Part of a small language model's weights.
Size: 14 layers, width 96, 3 heads of 32, 2.34M parameters.
Training: a variant of SOAP for these matrices, 95M tokens.
Each number is 128 + 24 x the weight over its row's rms, rounded and kept within 0 to 255. Layers, rows and columns count from 0. Numbers have three digits each. The size before them is the row's rms in percent of the matrix's.

# layer 6 MLP up, 384x96, rms 0.151, rows 20-53, columns 0-95
099:124137123133094135120113136153093097099166099151171123118122098101145145122116135087079134133141135166146110145121167136132104127134101167159114097113142162114164178119188135102128113153143135122116149133122149179110136140107139114108125103100138147151138179059149124151120134159104111125
102:116124126187140171094134123137147158130120109153163121144129103096108158140122117122110139118077138133100130130138094135102128109138118166090109114116175135170091108134141177083144081118132135133089160138113129162127139111160113128123131136131102158098104140090059097137120138091136129139
099:114111144119175111127131143153114097132115136112113116110115119145165136148115121162116135126101143151139135180156130155125115062150089140198102093141125144144102086148130181134150098112134123113139077115162120137132160154108149158074142086120087150139145135128138134121149107130119110112
099:170103154194124141099153087123103144126157100144139096085135180132121098147095134138126147129141150129152137099124133098164123135148129104088106132138108156118140129185137126102115137133160135141132165136109103150144105109127137080141150117141098147120164157145155114099162151076115149154
083:141134096140079137128139090106127162075105112125140114144140087126132131187089094129112122159133099148106092119098142102117137132124080123133128084145104134166176102158126120141113139129087148132168170115119143137124146127108127093127146099090118119153138113146123091134153124122153138187
105:110137106136141146109108118119103116114149174120158129103112143129139144103102098114134147105157097166153121142206082122119099130130135156112140131167127110090112149144125106108059160119133095144093094101156114154140148133104124155118146088128165157148135183122138114108101114129117139145
103:157113144136202137110139129145139113125129120144138098060121105160113152144170144167126151111107118101129114129153105088138114088119131158125161131098145141124119180150126123116132164079105116109128111132101151150120095119118099106133134124201118159171118141136168126125142129145142097121
105:109134109072116152105104162141129102151166147125079156096143102086146122151105134144123087146154136140131142164143124171125086095173152126141165098166084096104107151173098136171118117135107131111122137105108131123139144130129149133142137112125138150096159107136090098101112098115133147112
096:168116111124132159154133132173130163110098132133139131098105097100110118135159110142168147115119102121132093159115128113134151128131114105128115164166172157092128108160158087096124114132131183171161116123119109095116140113146148108131103089109119131095131119138157079093128111108077089136
087:166174124139148083136126118087107129130157144107132121112113105127125122142135104097098116102136161112142176147111162163088117131123111078125118138145090085100122101124131136125159123148157128163122199114112114124173158135109147150109135163125145120178125135139104077128130152118173132134
088:134140106155120123144124158165128098089158122150125134156134146123097092108117102115124125116151108152114124113123164131112173146157094136137178117135144155127134101152161077112112095106135156135125137192119163101186138096130154149168158160132147171153123165136100124140145126120096108128
101:117140139150130164101139106093133113117134113171136141125168170161179109083148174162129132152168086142138108070118119134108125114147098150143169101120110122141093130104105169159141135106095145120137135109128139128072141156144114147153146139148096113125109114128140141152100107167120135092
091:117167131117178163081141112109128094149138108131076148122123114147060106136147137133136106085148135138126098158138119116153147135115135105133161115120113098188100135171144102122141105122109108151162139142141091125116124133151106113101135115090146148153135113167133191111131164103119118108
092:142172142108147168115132153150133113129109149143112148086141132139147116154086146103157153123108129151080126165106105141162166143110140178092119145125123134177101144104109133161102090112133165126112158110103166140154100123100138139064167113139140131121121127103153166116130149106148101129
115:123131115120127104127139127135125153166113118105125107098161130107055075072133128130124175103119106121140118171119121113156150128136120147138185135104167159133117119136124113099145129107135174148073194131137105096126132115137179134107121131124152157109145133120139121105139152103146110161
077:082134123146167130078124105124120165121148127112109149103141091121104109108129082133133152136105161100122131146112103156119124090118123149166106149119129127090137088135100133140152185138107118083168123149135156123115141128120116141161126111109088158128111107145147148096091127128092058096
092:128144151143152169152082118135165114144174123157126147123141138091133100164131156137151143136132127124138143113147134127141132138087137085126129105093138182106131132138134141098139133107127097188110095125157115126087095111122180096142146112109164115172077150115117161140168124096131097121
107:126148190139126125106094098110102154134163183116135116153144121156129104124110162091146152141130081114098133113144138131114130166129104095093143131128163101134099139115081086118100115120148116130145120118169161144136115134133117104117147163138129165133121123121171083105110127129187130080
099:160139126170153102142145158158122128126077164127161092138144155136131118114124185130160103145119129134117104163175140153155182109142095136102141092088177159099127104162129144121156104118160144128113152141130120137153123079101121148166112123113123151134136134094170129130131104116122165135
096:128089145103120146110122138143130123106141141137098121114157099150139117103118121085066179143141097149146106133126104144139103129150090161100114129083141121112104113150159126166138154109128098117138143160122153151180175173101117124137141110131147090160109089116114126165142164163101102140
092:107070169080120143101116149148098109091090158167137110138146149135129088111114142150124136147101137121139124132155107142108136094113148147138164143139109114096089160135093133112145129142126131150112096097175144123119126117121175145175129104059105124110118102147131125151141138147089097110
103:110128110144119188126175151114117164154147171140124151109113174149123133186099116141136111134155107159106121108097139117126074126172138125133161119150108115162084158146165105110141128127123113112121137114138156185103095124138110106163129133133133129142102108131094136128103096157135149084
096:076115109115078141074110116170151132122124133159136140089160120128136118176117128125124076119112093128129074131132134120130140141118121117098165083137113113118098145157129107133132087134090142124113148196123123139111150135168147100147124104119137099114150091088118147146138101136104164146
089:113143104149147134094120117142097125105150081168066154131147113119121145163112118108086129083143151121112112131160131141182111161130170128133129119137171121146117170074145135137131130146106111142132173156122156105135132087114099175157143143095129150143091128117154126109124140127160125091
089:112083094105137187137118110120135113146156144114137115121085111117121114097096156141120105114148120129149171142120154137131141158182102127120148123095144112137037151116173124118135087106146145141091134104144108154148159109116144108149148124156104131166160152123150140153130118099105146119
100:113154086156062137105134162167099110139138122128065124116132118113092161116119171104125167139154116171138165118140115119100117121115134119144166116168152087148144083134073120117128161113132132121115115125132101128126129103092178069144114142159127113130108120149127110126134137126146145128
105:154139097171144152102088147135132094125154132138158149136086137104120101088121150110146118165101162115117135126110147200111134091098172093132113100117122138137154120145091109139119136136085117109106134114167160110103153147155102115140110126154082116156129093077144127120121131147150122150
093:143147095168115149122132123149124152124135125116048110127119160114117102136118154114093105161131131142129133071150194132161111133103152105139088133171129118106106136154120104140141147095118142136132133165131133123118100138137099120132111135096126151147065164125162089115170114133099156145
102:126140184138129137135131081126114111124166115109161099103133110157117094132110109130130200130134093099108154107113090110101127135120109099130108161124104094070136142116202119150165123128143131152124161104118154142137132146103122088139152102164110114100141153124109107119112144139150144160
119:114159173117110143106115132106095130140134172144166143113151140140130106121112155092150134154146099155114145141114094155089121114136135084113165106123130136163144105124084084143106125093105135101154097108149127163124122166105153106178114090114103124137127101110130136098093189141151127156
091:073134123108123135118121087123121095119117148151093140107172137117155142086157161108114122131131147144158149164128103148154134096116125099089163139092079123140123156109132152107129143113111117109129147156198146140117150169134087147100124080101113098149113126143123095125117155107136124173
104:112117095108119127188132115143119117202144136110136132118127129124145139146139175119155104124140102186147094138136172081126109108156135147125153146108086099176129129149152174140155129101138127136129146113120121149114100131078144109124140155088097130102184108130105105128111128112123133156
102:162112152155124102093122118155146108114163139115091100155140099123149130146126158090141147128091095148136145176112136068107117113104102130116117139137101156142120097169145136149093176082110175120130146119122134143104099110123126112125124139146152112127110141141108122088159140079108079166
108:140114128131114163115109105176120112178155099129100138116113099102108159113144136079136090105141127179092117101143149123133149111120125118115148091124129071125125179145121127149130147125113120128090118148108160128126190118118173086139099124067122132155137126128128118154126080116135126104
# layer 6 MLP down (transposed), 384x96, rms 0.149, rows 20-53, columns 0-95
097:128136153116112135128147133111148132078110128131151125128119093106174136113120109172133082113140186127107186150125110091152126185149125130135147121125142108100147126111093102119128175131113146099107108158173124111151103096129136161110125148150067131126129097154122179150139093112135136123
094:131073116073104100114126109149139105143134140119157137187129113103123110129134110115140055123126166131143100117141145107107135134136118142130111149124134089096148161121146092129169146113098135099093124080157125143124127088153120115146102122095095112119119120183099133156153100155111096132
105:149119157098128118173128112146144129118121159108141153112104158113160106109128124138126123144143132091168133114113076146106176091134147142110083116144128140081161139091149135139098113139145134122100103149098121119159141110110129135150084153148120061129155097120167088118143155181139116149
098:142104142141114166112103109152110149157139149136104138139129103164107121151111109146109104149154165112136115129120105140100093118109110154109115150108138131129106114116139124165156134047155101079166076112114115142130130138130164074148134148121180170110110135115076135099104140132149120116
089:171123150149171144094122149118165133149138133121106122150159149136137156139118112147128144086133148147111139153129079157148129129121090158118128131120124086150109113106108134143081142095126117146112140098146123068111135123139166171102091110098121160117106115097124115070117074145144173132
100:144109156106097112142122157121125172169130163155121116144141113154117122159131136141120173133083157145132115158083129137086112072094131136087104131124115132151147110121110099114156076148112141161133174139121158109112093109163117108186151112092143115116129119149164128097133114140123142104
109:111123107106120141110146110112209123139152137126105107146087161164118114132114153106111098092147142116124118117088150089124147167131122112102140138128071097128159162147137155144132154101126123094103153164132147113127147140128119158101102125089086150063137112155112139101140124099117115142
102:144124130146118156153121146113184080133159108168142124144105178155141135120133081102165121121098124160119130104110147131130124154106110107087102124087133184099108145109146113149133115124139141135145137139148136121111135130141142135125098165126146118072156143096104140160167139132056092125
090:100117146139118182145132122102099143135139076135121140173161115116117111113111148143100125107130149098120092119116116107105118171118148131136113133123107111109104112125123144115139095165184110135132147159078120147119141099133109155140119141080162079114146124068135153161147101079141087109
090:084125155138143087107163164152128123139147092105144143128126124120164183153109166132128113154080128117084146113105123125155142140146118114143106170154115095130127108117151120131121112133097091110094178130094153133125126077154122142109132129120108092114093144151077150124152121087146089120
092:109131112112132138073114098121128157179118135113100092150132140143175149167137138147113102163171180127139124111100122150122122165115147107128064137116111084131101149134127155119132150129154089130137126105107106168135126138144112124109117098141122085118144113116192124089154165144149119109
103:118157113109105105090109100083106144105167096170135158139105154185100149141092112107134139153159171107140100130099151142137127125137112089126115177108168159122150115115115135110138134134150137118105135133125099125137118146119162169138110123129144089132126144072177106095148095118153105140
099:106102138112106174120100147129142174148140148098155103133115111105177152118126128146139123103131135107085144168160065151137147144132109167127141132144117139119131121145068148115117149121147112102141167133171073126169164146146131096142123103143128179168118157148153122113138102135150130136
094:080092111118107050170115134081131114116174107110127126113164117137096082144142151148140125123133128136129098134156136106139134129178122120129158136130172110107193134162138094125124131159128135113148115117162157143141116109123142099143111103147156140148127116117163152160170145114144125096
099:144148111131168151157105092129130126147159117136133117144105147151138151107169067144099087136138159126115103061132161156105108147149140118148123148102088149090095125091188137116130118137127172154112137121106117154141135113140141134141138165137130116106128164124111161154159105121081099133
076:189109102133111127157104073163126094133129140077121071166135130168150145119100116104135129145126111094139095137143097134163126116145107130085145163157155108145060143124142125141135086147132114124129130127111156132106144123130135142137093095170154107140138124106151112140114149096115168135
093:110182100105089174153148128137130127084110142097146145136120103129098115095141110066139141114115111147088114127144175102131122115136112106114130140159110113122125160145170162116102114164101102100137072126146133143144117139120070156114128138133127135086118123137117102141131162134143185146
106:128103135125174112108099100132136117127108101161112085142103159120134127123146142106119162174130144104161108088137114132167156212119145117124119139081142143088153102102096128139139092096152119114130155153118136154138101118145137163113116131133121109092135154083130149121142115145089094095
092:165092155081124151179095110123167074130104151129141148117123124092145159118116098108120142122123126123167163121130079118135102114122110139138086127119114111136131111162125090156139112132141142123140131136061141144092105121182152130118136124151141148123143155092115104147128130101104087180
096:117110129075132154127143113128135153161126149123141131120126132164085131117149113122124135112135133187138100135111077101112183132133132150114116127097138159127133127114124116069109108161164110158102143132101119096178128131137082094136155108120082155168118098165134134122112110178127136167
097:118147124113154129123086149129166115113114113097115129135109135149114101123065099159130089137109107124124145146144141087173148098145131108096093119087111113147135104109148147156137107116129124127142151107121136118096152149141135116070161119152136135089107141167067106122067121140110082115
096:142113163123160133099109108134118103139136069145069157142110113145131144093135131099077122149167114107193120136138143106100138162082106101139110085100113124116138118106117145151136126067132162147127161150128163139128125132152126115128113160125119108127138162123087163150147146101120105114
102:125145114130158138179146107144136097110119111106149069124147127138143100096183112130139122135139131147131138137154079119122110113105095149164121108080154080167092112103177158110099160128130149115123131148099155151158092099132131118139111141094089129122142120148092092142126104114117112162
086:099167151140097120159162119141100141156096120095119094130135131127128121125165156150175120158133123126137128124150104142094111116115128115151122154063091126150139091139104152113183149111136151091127171109139090148126118109138150106113115143146102111120169120130086094099144132143089141182
082:143151222139133105145211139148151129125096116145161122148136127146155164138156117066125162100149135146092106146106137101168129132129100129091173106128135118137146129133127100135138163119142112120127157135132116102114115149150129124129096130115158141089141151122155126105114109140152130151
105:169157119103123121173130119137150117167129200115111117183157105155107127153161103158115119110102153136102135174088107140141124113121140147138100114128133091113097137147136095125108167096115147099172121129114117090127139165146117122132112073133105165108128101152135162117134144117137111159
103:138125144159142132078119141116113119138145144143143126130114155105153131141127126161126081176163119141139138176107088146136137128105107146134080122107141108104104122159132141133149082085135144090147150064163143158121151142118160099107141173115149114189115092152109125113136134160121134095
098:101153168123153140100141120148138085101078149088174164139150134132092126147111112145124120118146112135120161144168139122103141129178122150143132111138132161150102131122192110144107140059164145143168156117161101140122121153121134105180137159114118127139113118158106113109143118159134137142
104:104143064122096103173121170135106142127166147132155110139157132089099131139110118177125127154139113152158134156102154137107164109103137141093109149161150093136105112139119075106161125153083140111152120161129135111136126154153164162096129130144157139145134139138144169129084131110122102127
109:125169090097123138147132097114123134128126084120062131144167071106107143096115137125106133112150152144094127109121142118121118129096127110173099125177130121138123150130097143157148111174137118109149129143160121149079154140065137125120130087154101119106116142115142128185159122112124121142
093:130147137116117094135150138113130117120144134128155086120107101112147143168145154137114114102126121132118149166132149106116138117122132129139117144152112121125125078106134119081184075148118190120106098125067108104097114128129157134127166164104123163116150140102157139186166116159141135082
095:149113137160110125135116124124093138100108141104135155121187091145123147151128146088152148130148102103133101133157111140104151096126154114127155123096120136091127123135158139121082149115092052116108124151139125109146139117137130151174184147161128093137110110149149101115136161067157119118
095:166114115093121110087109082091127095129113093113140101158108142141095123102121104106108124115165151125127098057134086111143089133103141133131114147114149143129149143083116156108119102202154138130081136165126111113111133087146112115132120105139113144090120142114123128133122161154122113104
108:103114204160136126106148093140081146114091145107136155121126120139129141130126152165121145150139156140133184165126135124140143160160164168138117126116122107137154175130132109120129129124115101138166089104147152108139134139139154128136147121118110158142103169176138139128069131187131139107